Weights of a small GPT-style language model, trained from scratch on English Wikipedia.
Training: a variant of Muon for these matrices, 537M tokens, 4094 steps.
Each number is 128 + 24 x the weight over its row's rms, rounded and kept within 0 to 255. Layers, rows and columns count from 0. The size above them is the row's rms in percent of the matrix's.

# layer 5 attention query, 384x384, rms 0.11, rows 73-90, columns 192-383
size [104 106 110 107 103  99 107 113 108 106 106 106 109 106 105 107 102 106]
[[152  79 116 177 104 148 153 149 140  77 141 189 116 157  97 176 125 104 128 163 115 111 143 113 146 127 119 108 124 114  58 161 146 122 125  80 126 118 141 139  46 118 157 124 110 136 124 135 125 107 130 138 117 104  87 157 123 139 113 164 113 147  66  98  97 119 113 111 122 153 125 131 110 129 129 149 141 115 116 154 121 138 173 112 126 114 143 125 187 119 138 162  97 111 154 132 142 172  69 115 118 123 123 147 122 120 134 130 147 142 118 136 157 140  96 110  79 108 127  76 153 129 179  95 134 147 139 119  97 156 161 165  68 103 148  97 122 125  86  91 139 119 147 119 150  93 139 136  74 148 125 142 126 104 150 136  87 110 133 111 147 162 137 173 129 102 148 134 101 116 112 137  94 141 107 169 134 113 179 105 148 164 125 107 113 135 155 171 143 140 115 129]
 [117 148 120 138 131 124 132 152 129 118  97 121 152 155 111 108 148  94 119 142 102 138  67  94 133 119 129 189 130  92 134 158 164  87 130 148 144 104 124 133 135  98 118  76 123 151 113 100  98  90 170 127 132 128 137 149  98 132 159 110 115 105 154 138 157 124 145  96 143 129  98 129 148 106 121 109 139 131  85 108 114 149 125 154  93 122 103 140 110 134 152 126 166 133 159 140 155 116 152 153 133 114  84 138 136 123 166 143 123 127  96 119  86 136 128 166 134 125 123 107 125 104 135 161 123 123 107 130  99 147 166  95 121 109 143  77 118 100 158  96 106 127 128 150 131  87 155  82 145 132 107 131 135  88 125 130 106  55 116 152 127 119  94 174  82 128 132  77 162 136 136 148 129 149  99 102 104 159 128 106 139  99 129  77 114 150 130 142 130 125 107 144]
 [163 105 103 122 137 136  99 126 103 151 105 146 193 156 109 116 133 150 132 126 135 142 126 134 124 146  89 151 143 120 189 133 106 179 216 153 135 103 136 135 172 113  98 140 121 159 151 118 119 136 128 103 116 125 169 127 155 120 142 153 117 100 131 148 110 134 179 117 107 119 156 130 110 140 138 147 107 132  91  88 123  93 139 135 146  98 163 157 120 117 134  77 134 107 119 113 108  87 126 111 118  69 159 140 192 157 127 117 124 132 130  87 128 136 103 104 109 139 151 145 123 132 131 152 106 113 147  99  76 156  59 135 133 188 130 151 117 135 143 127 149 137 150 122 138 139 106 132 129 125  98 108 103 131 140 146  98 142 104 172 141 127 125  71  78 135 129 129 110 114 127 114 127  81 129  99 140 118  86 123 118 135 100 125 111 144 124 110 100  98  92 117]
 [135 145 139 110 171 154  98 127 138 119 132 122 106 171 150 131 120 180 127 124 155 141 144 154 117 122  85 133 148 147  93 151 116 133 111 129 143  94 109 124 152 142 132 137 124 118 121 160 147  94 135 117 153 130 119 168  75 114  95 104 129 106  68 140  95 132 117  88  94 136 147 154 142 129 148 168 147 143 106 148 113 139 166 177 122 128  81  88  65 115 129 130 142 112 105 106 119 120 139 119 151 135 102 175 172 151 101  74 197 165  89 124 106 137 122 141 119 162 103 141 125 153 117 140 106 157 150  96 141 174 140 133 118 151 140 145 135 123 164 128  91 125 131 124 119 143 118 167  82 185 116 113 107 136 130  94 114  88 102  91 174 105 107  74 151 143  91 129 125 119 134 108 134 134 134 154 147 103 139 144  83  94 149 146 140  89 132 120 133 110 116 154]
 [122 163 123 119 144 108 171 124 119 137 154  94 136 155 155  86 110 110 150 119 126 146 128 136 138 151 116 147 109 107 152 108 111 131 127 131 127 108 112 151  89 154 126 142  77 118  85 125 120 124 147  86 142 140 122  95 158 112 160 160 140 137 132 118 162  89 131 146 128 111 156  84 115 111 149  97 151  89 116 148 147 132 133 113 116 137 143  89 108 105 204 162 123 114 113 104 106 130 165 104 151 132 173 126 170 175 151 146  80 133 143 132 128 139 133 131 157 164  88 138 161 168 139 155 141 123 159 133  71  89 143 128 113  86 133 146 120  83 168 123 149 161 121 106 117 175 106  87 154 165 160 135 155 117  95 105  81 125 131 121 121  83 146 132 145 141 139 146 124 118 129 135 147 151 180 161 156 127 120 156 119 185 128 141 141 128  83 121 140 122 106 120]
 [129 133 150 142  84 111 197 115 116  83 113 140 151 164 132 129 141  90 156 112 183  98 118 154 111 126 123 141 113  83 126  90 122 130 169 103 128 129 131 124 102 143 145 109  92 109 175 113 116 115 138 174 147 101 139  89 113 123 129 131 176 178 153 127 123 104 137 171 108 107 125 158 119 121  94 144  66  94  95 106 136 139 124 101 125 113 161 141 118  97 141 103 183 114 103 118 127 154 138 129 177 125 118 164 130 128 124 120 137 114 136 116 131 154 111 120 135 117  87 108 116 104 120 124 142 176 108 142 125 147 108 123  81 119 127 123 135 108 129 140 146 124  76  96 116  89  99 115 132 151 101 152  77 106  92 115 139 128 171 137 121 100 109 118 133 144 110 165 101 158 126 142 118 109 112 116 107 126 139 147 138 157 154 133 134 123 136 119 111 114 106  89]
 [102 141 156 165 156 104 164 159  98 127 164 124 110 104 170 149 102 138 137 125 142 124 140 124 115 155 159 160  93 108 126 152 146  85  77  91 112 110  84 102 150 100 157  91 101 111 136 118 100 103  93 152 111  77 133 138 137 158 117 165 187 122  80 118 157 132 130 157 112  95  99 117 103 175 120 120 105 114  98 164 103 114  81 167 103  95 151 130  98 118 147 119 137  90 140 137 140 158 138 101 111 154 144 110 152 136 125 110 156 133 137 170 127 168 126 156 160 101 117 182  94 106 150 154 154  98 124 147 119  94 130 131 151 124 113 102 149  78 138 123 100 136 146  88 110 144 136 118 158 147 162 137 148  98  97 106 172 110 142 148 128  87 115 129 134 152 142 160 148 137 165 138 132 118 135 129 147 124  85 102  84 118 171 102 123 115 116 149  75 153 129 111]
 [ 54 135 148 159 145 115 122  73 112 140 114 135 114 115 173 125 119 108 133  88 116  86 119 140 165  96 110 124 115 123 133 140 176  89 122 132 185 121 171 160 154 142 155 114  73 127 156 176 158 172 184  94 130 110 101 114 150 134 157 144 129 102 134 120 121 120 167  97 136  80 139 130 171 107 141 147 128 124 162 126 120 141 178 124 155 146 121  97 112 107 110 110 119 120 146 160 139  88 119 131 151 133  93 134 125 119 131 149 110 137 178  93 144  91 115 148 126  99 146  91  93 116 123 134 112 148 133 110  53  92 116 146 113 150 118 112 114 102 117 131 142 127 167 115 133 113 119 160 143 125 138  97 118 138 169 164 123 121  96 110 142 117 147 128 124 145 117 117 113 113 119 140  98 121 108 159 138 126 130 113  99 126 131 122  94 151 125 175 145 171 111  98]
 [125  93 160 135 118 121 164 118 136 141  92 116 137 124 152 174 103 111 110  91 155 157 162 137 104  96 112 152 189 162 160 128 149 115 126 112 147 158 112 147 174 120 153 110 162 175 128 131 102 118 141 108 145 110 138 118 130 139 129 119 116 158 147  99 109 157 132 113 125 126 145 106 136 153 165 123 113 120 179  99 148  70 147 125 122 139 146  76 157 102 119  67 148 156 103 138 177  76 103 122 169 130 120 143 156 128 105 123  80 131  80 117 148 153 160 105 129  89 135 122 139 114 125 159 117 156 119 145 136 110 158 108 125 134 103  97 125  85 128 175 137 142 144 149  76 107 121 124 148 146 182 157  85 112 102 129  99 115 134 134 134 100 130 134 133 143  96 111 126 116 102 118 148 143 140 115 162 135 159 134 121 160 150 180 125 153 111 133  87 137 141 146]
 [111  97 113 139 155 101 153 107 142 145 115 153 109 144 114 155 161 128 127 134 101 159 120 141 100 122 120 102 150 113 144 158 117 109 107 178 145 131 124 146 187 137 131 115 214 124 115 186 131 118 114 149  98 151 142 112 144 123 158 117 111 102 136 133 150 140 132 137  63 127 152 167 148 139 137 152 153 151 137 124 111 158 134 145 143 115 122  88 162 150 209 185 175 114 139 111 119 151 119 128 113 118 142 149 159 126 135 147 138 128 157 141 107  98 132 121 165 135 126 120 122 110 132 136 135 127 111 159 151 118  98 136 159  93 110 147 161 120  99 160 112 130 159 111  95 132  89 142 127 133 145 143  97 135 119 116 128 153 140 117 118  85 122 138 146 185 108 160 126 135 124 128 146 139 115  87 131 113 128  96 136 133 134 163 136 153 115 164 142 129 118 127]
 [ 66 162 175 128  97 160 122 118 142 167 126 115  90 126 163 144 130  88 167 110 109  78 113 119 136 115 119 115 121 135 112  79 186 163 125 105  85  93 139 120 146 136 129 113 174 141 170 130 138 150 133 125 132 134 148 158 129 137  72 135 147 103 116 163 133 119 131 142 117 150 118 137 113 145 111 174 144 134 131 118 172 137 155 114 131 127 125 111 149 152 112 112 179 106 128 139 130 130 127 122 121 128 114 111 135 143 115 110 110 159 116  67 115 123 129 114 119 170 151 145 120 151 123  79 138 153 134 126 121 162 122  78  99 135 164 131 123 118 119 107 162 126 191 154 118 138 132 134  80  86 104  89 133 115 109 161 126 126 135 145  84 103 115 114 142  97 150  78 131 130 113 141 177 125 130 145 121  61 115 102 131  88 134 119 119 139 158 167 137 135 119 116]
 [128 102 132 111 108 101 111  80 113 147  99 142 161 136 118 150 138 127 136 136 110 100 116 158 121  88 129  87 148 202 126 152 142 113 111 115  99  95 121 182 104 132 118 101 119 116 137 125 120 132 160 123 108 143 134 151 138 147 151 121 146 137 124 135 176 168 162 168 115 124 137 119 143 135 139 155 122  98 158 133 145 109  97  96 123 100  98 155 115 146 154 119  87 122 120 143 141 146 118 151 126 124 103 145 106  93 103 141 127 129 180 122 151 117 156 129 139  93 113 129 102 109 105 130 100  85 121 167 140  90 103 128 126 132 111 137 155  99 145 113 122  69 122 129 117 154 111 118 123 106 172 123 110 136 108 135 152 103 141 146 117 107  96 153  84 195 155  89 120 116 109 144 134 161  91 146 146 143 141 111 135 144 174 100 126 131  89 131 148 110 124 142]
 [140 141 126 128 123 168  98 102 156 135  79 159 136  71 140 117 144 128 208 117 132 100 163  86 129 146 144 126 121 153 176 118  98 139 132 110 152 138 144 177  71 145 154  90  86 146 134 141 140 120  98  78  89 107 167 109  98 154 136 138  93 140 126 127 160 135 146 110 145 144 152 112 136  91 129 129  91 134 148 117 165 146  96 118 110 129 116 121 115 148 132 133 152  79 148 106 151 129 178 165 130 163  99 147 135 141 108 125 138  92 125 148 159 108 127 155 155 110 121  85  98 111 117 100 148 136  86 155  93 136 143 121 148 155  97 126 110 154 115 123 120 139 124 150 173 161 156 151 119  97 118 142 144 125 117  98 161 113 123 102 123 126 136 158 130  99 122  96 109  97 137 112 194 132 140 138 149 143  92 129  92  94 127 122 129 102 157 166 149 157 105 133]
 [133 139 139 138 122  98  90 139 123  86 136 128 114 105 140 143 132 107 114  87 140  94 122 143 123 104 150 127 188 120 100 119 139 124  99 133  98 131 140 101 113 126 146 150 147 145 156 147 165 154 148 170 128 163 148 143 109 161 107 172 143 139 133 127 111 127 107 110 144 122 103  97 142 149 151 148 135 103 113  63 123 119 144 101 118 134  81 127 125  83 134 120 146 168 120 161 174  87 122 110  92 111 196 106  98 140 129 117  68 154  93 121 156 159 150 122 145  95 152 129 141 131 133 109  93 103 128 190 120 180  97 155  99 110 102  98 135 117 121  94  86 128 133 150 123  80 148 119 140 141 148 139 113  94 112 174 103 103  94  94 159 136 103 152 140 117 136 167 162 146 151  99 130 139 108 141 115 137 137 133 117 122 102 125 159 165 136 125 142 123 105 151]
 [126 121  98 117 122 136 151 137 104 139 104 121 154 109 133 135 132 115 131 107 115 171 110 142 130  81  86 143 135 107 112 122 154 112  87 121 129 112 152 119  75 134 101  97  77 137 133  97 184 100 161 139 165 164 115 142 130 122 112  95 105 142 115 102 132 114 142 127 100 113  86 133 107  99 136 146 168  93 138 158 143 150 126 125 112 132 102 107 162 124 112 118 146 116  97 103 139 102 108 115 177 118 133 129 158 137 109 118 159 137 140 164 139 108 139 167 182 114 112 114 146 167 144 120 121 157 157 124 108 141 125 163 125  95 104 180 127 141  96 143 122 153 141 100 155 100  63 163 120 198 133 167 112 150 133 126  93 154 151 144 138 149 108 132 119 117 117 119 106 118 115 177 118 147 122 155 124 130 140 150  98 144 140 117 149 128 125 101 114 166 141 135]
 [ 85 151 134 140 106 130 154  98 129 118 173 149 121 124  95 101 140 155 162 127 137 133 128 108 147 158 108 151 106  94 136 141 124 127  82 120 115 131 139 179 151 141 190 168 125 116 142 130 191 110 105 138 134 137 151  64 129 157 114 134 197 110 136 130 123 111 146 103 103 114 122 127 115 138 122 109 101 124 140 121 121  98 142 153 143 118 117 136  77 141 137 191 115 136 126 117 115 129 152 115 122 141  97 109 115 136  93  95 137 127 115 120 101 172 118 102 134 176 133 112 114  73  90 193  87 103 156 127  75 187 106 168 151 118 136 181 110 111 114  99  99 111  95 104 131 174  87 119 138 123 143 128 128 101 121  97 128 119  92 160 143 158 140 103 132 114 183 137 139 135 132 120 112 151 139 141 108 147 134 148 116 122 114 127 155 134  84 144 149 133 146 147]
 [143 116 136  68 143 112 134 103 104 142 160 104 131 133 163 157 123 110 151 131 130 137 123  86  87 114 149 128 111 121 103  90  85 123 124  55 104 141 134 122 128 123 134 130 106 158 113 116 151 131 131 144 123 133 124 135 136 169 157 117 148 138 154 130  75 128 135 129 154 113 146  92 142 155 133 140 122 114 118 109 161 128 132 170 144 129 131 175 135  89  94 110 139 137 102 130 128 165 145  85  87 167 141 146 144 118 151 129 149 132 129 154 121 157 131 109 109 121 134 145 114  82 154 113 157 147 129 116 129 154  88 114 120 143  64  84 161 138  86 162  90 118 133 133 135 178 111 156 155 124 146  88 142 120  85  93  56 134 118 172 139 109 153 108 139 129 134 124 125 108 144 112 117 118  96 151 129 148 129 105 119 151 128 133 140 140 148 149 132  82 130 138]
 [114 153  94 129 111 131 138 124 102 146  91 160 137  98 126 103 118  61 131 130 122 117 172 102 113 137 107 160 124 110 174 141  95 104 163 140 116 138 120 153 157 100 108 141 132 101 144 136 189 116 132 131 168 167 148 107 123 127 124 106 179 169 137 124 105 151 123 135 152 142 148 114 127 152 135  92 127 122 127 160 159 122 162 125 112 133  83 171 111  97 133  93 135 116 127 129 149 156 135 113 175 171 112 127 107  65 157 146 127  94 111 121 149 163 115 151 159 108 127 117  94 138 127 166 126 128 137 117 121 105 132 155 150 111 127 163 101  88  81 167  99 145 161 114 144 153 105 121 182 151 115 124 141 124 115 121  99 110 135 204 103 124  81 136  99 132  72 109 149 125 186 119 167 143 140 112 135 102 160 130 184 156 107 124 135 152  77 155  93 138 134 135]]
# layer 5 attention key, 384x384, rms 0.107, rows 73-90, columns 192-383
size [110 106 117 106 101 110 114 114 108 110 108 118 109 110 110 110 110 112]
[[139 123 163 141 114 140  78 117 125 104 160 113 108 113 155 122 156 134 108 188 158 160  74 113 114 135 150 128 154 109 114 102 138 123 146  89 111  87 122 147 119 139 114 156 142 147 148 135 129 121 118 172 130 104 124 148 119 112  62 129 161 127 126 107 120 152 131 111 134 163 156 154  93  81 160 115 137 105 134 107 130 121 119 116 132 132 101 144 143 140 130 123 157 100 206 101 136 155 116 171 122 100 161  88 112 101 120 125 130  76 101 106 180 119 113 147 156 135 147 135 128 151 127 146 164 144 182 116 135 161 140 160 124 108 131 127 148 128 169 174 143  80 109 123 138 168 129 131 139 147 113 118 109 128 111 127 105  96  95 166 159 149 127  99 138 122 124 161 117 151 153 126 118 128 112 177 130 192 155  82 119 107 102 157 139 145 109 120 112 141 138 133]
 [160 113 129 147 157 169 139 104 133  78 112 126 128 131 169 132 170 119 100 138  95 138 109 128  86 153 152 160 171 166  81 164 178 115 155 112 135 111 143 147  92  78 121 105 111 121 118 112  88  82  79 124 102 116 123 146 118 106 123 109 121 125 116  96 122 112 130 102 123 142 137 124 159 117 108  91 135  94 139  94 161 122 181 143 137  89 119 144  82  96 142 126 161 131 134 154 135 100 129 104 138 111 110 113 110 133 147 119 162 113  69 147  86 132 146 111 114 123 142 100 173 114 135  57 103 181 130 126  83 123 122 116 146 147  97 148  90 117 131 131 131 124 113 151  83 114 176 143 117 158 117 109 137 106 151 113 111 149 116 138 105 115 145 129  77 170 103 142 157  93 163 134 138 146 138 118 135 148 135  91 122 101 127 173 121 133 140 101 143 128 153 118]
 [173 117 109 124 154 153 153 141 129  94 118 151 153 123 156 122 133 109 135 125 110 124 102 102 166 139  81 108 118 107 122 145 105  86 147 160  90 159 130 152 127  91 123 156 145 133 160 128 102 140 141 176 120 152 130 156 125 146 121 149 131 121 114 174 156 135  80 143  74 126 102 131 144 153 154 128 120 157 138 131 106  81 131 120 120 132 146 132 152 106 120 140 147 125 116 174 143 118 147  87 160 124 146 102 189  87 137 113 146 125 156 151 188 126 130 106  94 123 109 135 158 189 147 114 158 123 146 126 163 146 118 111 137  63 144 134  81 130 104 136 138 103 149 121 119  97 137 134 127 143 117 127 125 123 125 131 121 122  91 127 114 122 122 171 136 139 102 143 161 144 116 109  98 104 119 135 116 121  90 118 119 118 126 162 125 131 138 124 105 141 105 166]
 [108 123 119 114 136 172 156 159 114  94 128 169 119 147 123 138 128 163 121 136 111 134 146  93 110 156 136  72 132 114  90 126 152 114 119  97 150 151 155 111 148 128 123 123 117 183 145 141 103 106 117 119  83 142 160 118 133 196 123  92 152 123 166  77 155 114  88 146 151 166 167 144  96 143 109 151 129  97  92 172 113 117 151 155 136  86 161 132 108 125 138 181 110 140 118 123 121 115 133  79 156 153 114 125 152 126 125 121 125 157 124 113 149 122 142 128 135 137 130 121 104 132 100 156 131  95 123 135 132 111  90 120 150 110 118 122 145 110 139 146 143 130 111 162  88  73 116 151 141 129 144 114 115 128 155 150 140 133 113 119  98 130 131 110 137 136 129 124 138  81 180 111 118 150 131  96 123 137 161  88 109 153 140 141 163 137 106 117 147 112 123 171]
 [120 177 176 142 145 117 124 134 110 140 120 141 174 102 107  74  81 103 118 122 166 140 153 100 114 129 137 142 154 153 152 162 147 174 120 159 129  86  97 128 135 100 114 102 111 166 107 180 121 160 133 139 137 140 131 101 122 110 128 170 107 105 115  95 120 115 145 134 121 142 118 132 148 135 209 102 134 144 136 135  89 125 124 126 135 125 125 142 111 119 114  93  96 166 140 115 157  95 138 140 132 129  92 117  85 173 148  98 111 140 108 149  96 121  71 112 119 119 147 142 143 156 130 111 164 135 124 174 114 131 145  85 137 108 142 146  97 128 121 123 135 112 145 155 116 130 139 125 116 157 151 136 150 149 117  92 139 152 132  86 129  74 140 118 102 168 181  99 111 125 151 115 143 110 134 127 142 123 102 107 155 162  66 154 142 152 104  83 103 130  48  95]
 [ 89 101  95 139 134 110 100 162 164 101 136 133 103 158 107 121 137 125 163 112 140 141 117  71 109 142 109 136 119 113 140 128 132 170 110  89 159 122 132 120 152 107 121 146 133  98 165 189 108 129 138  88 106 162 117  86 133  70 126 122 104 108  89 134 145  96 170 144 168 111 137 149 130 121 126  96 115 111 187 112  96 135 105 137 134  94 106  91 120 137 146 138 133 148 138 144 181 132 112 117 137 120 143 155 150 129 156 155 166 131 148 119 133 181  96 105 167  97 106 118 104 151 115 104 168 152 123 137  66 145 121 104 108 138 118  84 138 158 131 122 124 155 142 193 120 134 132 140 127 138 115  91 145 132 154 135 145 111  92 127 113  98  89 129 111 113 108 141 143 127 164 134 105 103 120 175 116 117 101 137 130 152 105  94 134 142 126 115 111 129 155 128]
 [101 114 164 133 121 118 155 107 130 132 120 149 102 116 135 114 176 113 134 108 109 106 155 161 129 123 126 100  98 122 123 111 171 119 125  92 151 157 157 144 160 121 172  92 131 130 150  91  69 123  96 147 117 155 141 108 153 112  97 128 148 136 126 113 134 141 118 137 137 188 148 112 114 191 113 131 130 127 114 111 153 129 156 113 104 115  91 113 128  86 161 113 170 137 113 104  90 153 119  88 139 110  62  87 100 106 126 119 159 140 155 165 110  93 116 142 153 146 139 129 121  99 138 118 167 107 117 128 105 132 131 113 166 111  78  99 106 167 140 126 142 172  87 137 104 130 142 145 128 150 115 142 118 114 147 158 123 118 142 105 141 110 145 150 145 136 116 112 135 138 162 155 120 142 146 169 163 121 177 112 152 172  92 133 142 146 119 157 118 109 123 133]
 [125 118 140 149 140 156 166 147 141 123 103 117 118  86 147 140 152  96 127 129 104 138  99 141 129 117 114 162 107 148 131 114 187  69 103 100 124 113 120  87 120 102 168  86 105 144 101  75 124 165 108 114 114 120 156 142 165 137 131 150 112 137 104 133 133 153 113 140 100 111 116 137 106 101 157 151 128 139  77  94 110 160 150 115 141 123 122 107 140 132 118 156 118 122 180 168 105 116 136 124 109 126 127 177 135 138 122 143 145 124 109 165 152 163 116 123 112 105 140 123 125  75 144 132 115 114 112 158 118 136 148 124 105 161 126 158 121 157  46 133 106 113 113 164 130 157 136 117 129  88 120 153 126 114 132 124 107 129 110 142 143 158 127 136 130 120  87 131 140 104 116 108 135 121 112 158 123 124  99 138 144 114 110 149  84 100 141 131 158 141 117 136]
 [138 111 129  82 165 121 163 192  84 164 138 127 110 125 111 128 139 126 145 138 172 128 192  73 114 197 129 135 162 111  96 103 144  82 123 113  76 144 128 106 144 192 132 122 143 110 113  76 120 130 102  88 122  89 118 100 116 113  94 100 111 152  92  96 115 173 112 147 172 151 107 138 176 115 144 107 109 152 126 126 167  92  89 136 154  85 123 127 127 136  76 117 132 116 117 134 120 136 118 161 146  91 101 132 141 182 154 131 110 108 102 157 136 162 141 126 112 115 157 131 119  91 104 151 152 148 105 157  99 153 144 123 119 151 127 109  82 130  81 165  96 145 108 118 131 107 169 174 123 160 177 124 103 109 100 121 137 107 174  68  89 136  95 139 129 155  76 118 121 177 132 121 119 127 152 113  96 142 133 152 133 157 112 128 131 144 109 140 123 153 132 135]
 [ 85 122 109 148 148 155 122 121 164 114 111 152 167 143  77  85 145 118 148 100  99 129 147 156 168 155 162 134  97 123 127 121 139 143 131 136 172 158 110 157 176 125 113  85 115 160  97 148  97 126 137 108 106 122 155  80 157  95 133 122 104 126 125 127 124 128 156 186  95  68 112 111 130 144 114 113 137 145 136 141  84 131 151 154 134 151  76  95 135 112 171 169  86  94 153 125 102 179 155 116 136 128 114 119  98 148 119 112 124 145 122 120 156 113 129 103 119  71 130 137 139  88 100 123 161 130 134 153 100 185 169 112 114  61 106 121 119 102 143 183 127 129 133 115 166 165 123 138 145 117 102 136 120 158 143 111 155 130 123 160 148 163 135 150 136 140 112 163 134 131 166 108 113 108 121 135 110 105 148 126 121 142 105 126 120 124 131 118 127 124 109 132]
 [100  79 122 132 109 133  98 170 167 126 131 138 137 159 127 165 153 149 155 146 128 189 112 156 148  99 135 111 159 178 138 132 125 180 128 140 143 124 104 140 125 136 135 106 134 195 156 104 109 116 100  96 143  81 145 122 136 134  90 104 121 104 139 134 135 112 141 139 149 132 167 154  97 159  95 113 147 105 151 135 169 137 142  96 108 103 120 142 116 136 177 117 152 157 140 137 122 156 145 153 123 133 169  91 126 116 110  81 132 129 122 107 104 106 166 147 126 140  78 126 130 146 147 130 165 105 146 104 128 185 124  74 101 118 110 111 115 124 119  79 112 148 134 146 143 170 138 169 137 117 130 201 125 128 127 144 104 134 118 137 124  87 149 160 102 112 143 129 142 131 119 135  83 143 116 153 113 109 119 198 114 144  94 118 131 100 144 111 132 126  84 112]
 [148 122 116 123 146 121 155  96 140 148 127 154 162 161 106 133 105 116 129  61 121 104 140 160 141 139 131 137 141 123  99 105 151 120 145 127 130 100 109 177 111 145 137 137 152 108 118  85  80 126 121 107 150 117 110 138 108 118 133 141 118 137 120 127  76 112 113 131 123 141 130 154 125 147  91 133 125 140 141 132 108 183  99 141 122 160 153 124 135 148 101 117 103 144  88 154 124 151 133 159 137 134 107 116  84 118 111 174 145 129 109 154 115 136 106  91 136 136 184  94 174 146 138 167 114  85 159 120  83  96 125 133 152 113 116 132  97 143  89 178 125 153 137  99 130 136  95 153 112 117 159 145 146  89 125 153 158 126 137 119 140 125 131 154  95 127 124 131 116 132 100 178 126 120 143 121 148  76 125 152 141 138 134 123 103 117 136 115 115 121 149 168]
 [ 99 104 129 108 117 153 139 127 110 166  89 113  98 126 144 143 161  81 118 128 157  70 161 157 149 136  98 137 118 136 115 102 131 150 120 193  68 129 149 117 148 126 114 142 111 141 145 185 130 122 161 149 130  84 112 129 148 115 137 139 116 164  91  85 145  86 116 126 181 125 152 159 154 142  94 136 120 126 145 124 124 113 148 127 109 109  51 110 160 146 104 140 133 116 128 116 108 152 146 184 121 119 120 136 147 171 114 156 102 119 153 144 115 148  64  87 131 165 125 134 122 113 144 114 121 102 143 125 130 158 144 160 131 147 112 125 114 119 153 156 159  58  96 116 108 116 147 164 149 129  76 160 122 100 101 136 123 126 157 142 116 121 118 112 142 141 136 159 110 143 165 145 148 168 124 155 165 104 139 165 156 108 145 106 121  62 106 146 153 127 115 107]
 [106 129 181 127 109 172  77 102 142 105 134 169 167 131 124 145 110 162 125 160  56 126 147 133 115 155 152 118 128  98 105 152 114 123 110 148 115 115 147 138 107 155 129  88 114 143 129 101 132  82 110 163 110 128 127 131 151 144 120 127 128 116 195 148  86 122 134 128 150 114 148  96 102 118 126 140 114 130 181 148 140 126 131 127 115 123 131 111 142 123 108 126 133 142 167 119 126 145 183 142 107 112 173 130 113 109 137  93 127 126 141 108 152 137 132 129 169 133  86 160 112 155 154 134 128 112  87 130 115 147 104 107 146 117 154  93 133 206 133 119 126 130 156 129 115 138  79 139 102 119 151 127 143 114 112  96 121 125 141 168 145 117 125 145  98  74 120 117 162 174 133 125 102 139 122 109  61 150 106 140 152 102  95 108 147 158 124  78 145 130 116 138]
 [122 123  65 141 174  89 136 132 149  98 143 124 161 149  97 163 103  78 114 152 143  96  95 158 161 144 125  88 169 123 107  97 117 136 104 135 166 125  95 158 110  92 125 120 119  71 132 170 157 149 169 103 125 110 100 135 115 152 122 140 127 129 135 103 118  79 118 108 147 133 117 116 154 171 118 145 140 109 123 137 114  97 120 133 153 133  98 160  99 146 124 106 144 163 131 149 117 169 120 128 143  71  92 117 155 125 180  98 101 132 107 156  77 124 129 123 134 135  76 142 150 117 119 138 128 109 149 175 119 167 126 167 112 122 167 160 121 117 110  92 126 174 126 135 132 136 100 104 144 103 107  98  99 163 119 135 123 114 140 121 126 161 108  94 140  94 173 166 140 110 145 130 118 131 115 103 134  85 111 149 109 119 121 184  95 145 146 122 167 121 123 118]
 [115 112 137 144  90 117 145 133 109 155 133 139 130 114 163 105 114 103 125 152 154 142 137 143 121 111 124 120 124 123 115 145 153 124  98 111 139 131 105 124 142 154 171 133 156 146 191 112 115  91 142 134 153 135 150 100 105 127 123 116 111 125 125 130 109 127 140 101 139  95 152 141 132 122 130 134 174 139 132 126 116 117 130 118 112 128 145 110 114 129 146 137 117 122  93 121 116 141 147 111 128 188  92 148 153 123 101  82 112 146 114 146 133 127 132 112 100 162 126 146  78 137 132 190  88  96 153 137 121 145  98  95 124 114 145 125 154 115 115 128 151 146 133 130 142 156 117 150  89 145 109 116 153  97  67 141 130 129 163 139 114 127 130  92  96 135 158 143 151 127 144 170 105 115 167 150 141  89 182 166 145 148 140 113 115 153 147  77 137 106 161  61]
 [158  95 168 137 129 108 108 151 108  90 135 145 141 115 148 111 143 155 145 119 128 109 108 139  97 116  87  95 105 101 147 110 130 150 137 138 119 149 155  98 150 128 136 120 104 138 113 107 127 166  96 135 116 156 135 112 143 117  84 148 142 160 165 111 165 143 144 143 129 147 160 134 138 123 111 166 158 138 131 165 100 116 145 159 139 141 137 137 126 120 171 112 125 126  99 140 108 121 132 140  72 228 146 144 187  95 150  73 116 124 157 148  90 146 130 108 101 122 133 158 116 101 182 109 109 150 126 143 143 112  93 138  95  98 120 113 146 117 115 149 131 136 146 126 137 134 102 114 163 150 117 108 121 160 130  86 127 111 122 114 122 119 152 148 126 137  90 132 109 156 139 130 173 132  89 134 121 168 180 141 117 139  98 149 122 123 165 123 114 149 117 118]
 [135  96 104 113 128 145 183  75  90 130 100 141 118 152  93 142 136 101  85 136 130 101 166 130 105 152 124 111 150 131 133  96 130 103 132 137 117 153 130 133 103 122 112 118 101 185 136 150 109 143 124 108 110 153 146 110 170 160 117 109 109 100 148 156 139 138 139 136 129 108 130 151 150 136  99  99 184 134 137 150 143 148 133 117 140 144 143 111 135 165 119 131 136 148 117  95 114 129 154  88 105 136 160 144 149 122 154 122 151  99 164 150 142 165 132 190 103 118 145  94 138 163 149 129 156 128 182 100 127 161 162 126 118 134 114 127 124 161 162 145 128 131 123 159 150 128 142 160 161 202 126 139  98 135 136 128 109 147 166  95 143  75 107 115 147 125 177 151 108 151 134 159  91 122 143 146 144 130 103 153 119 109 130 133 121 115 132 117 134 153 151 110]]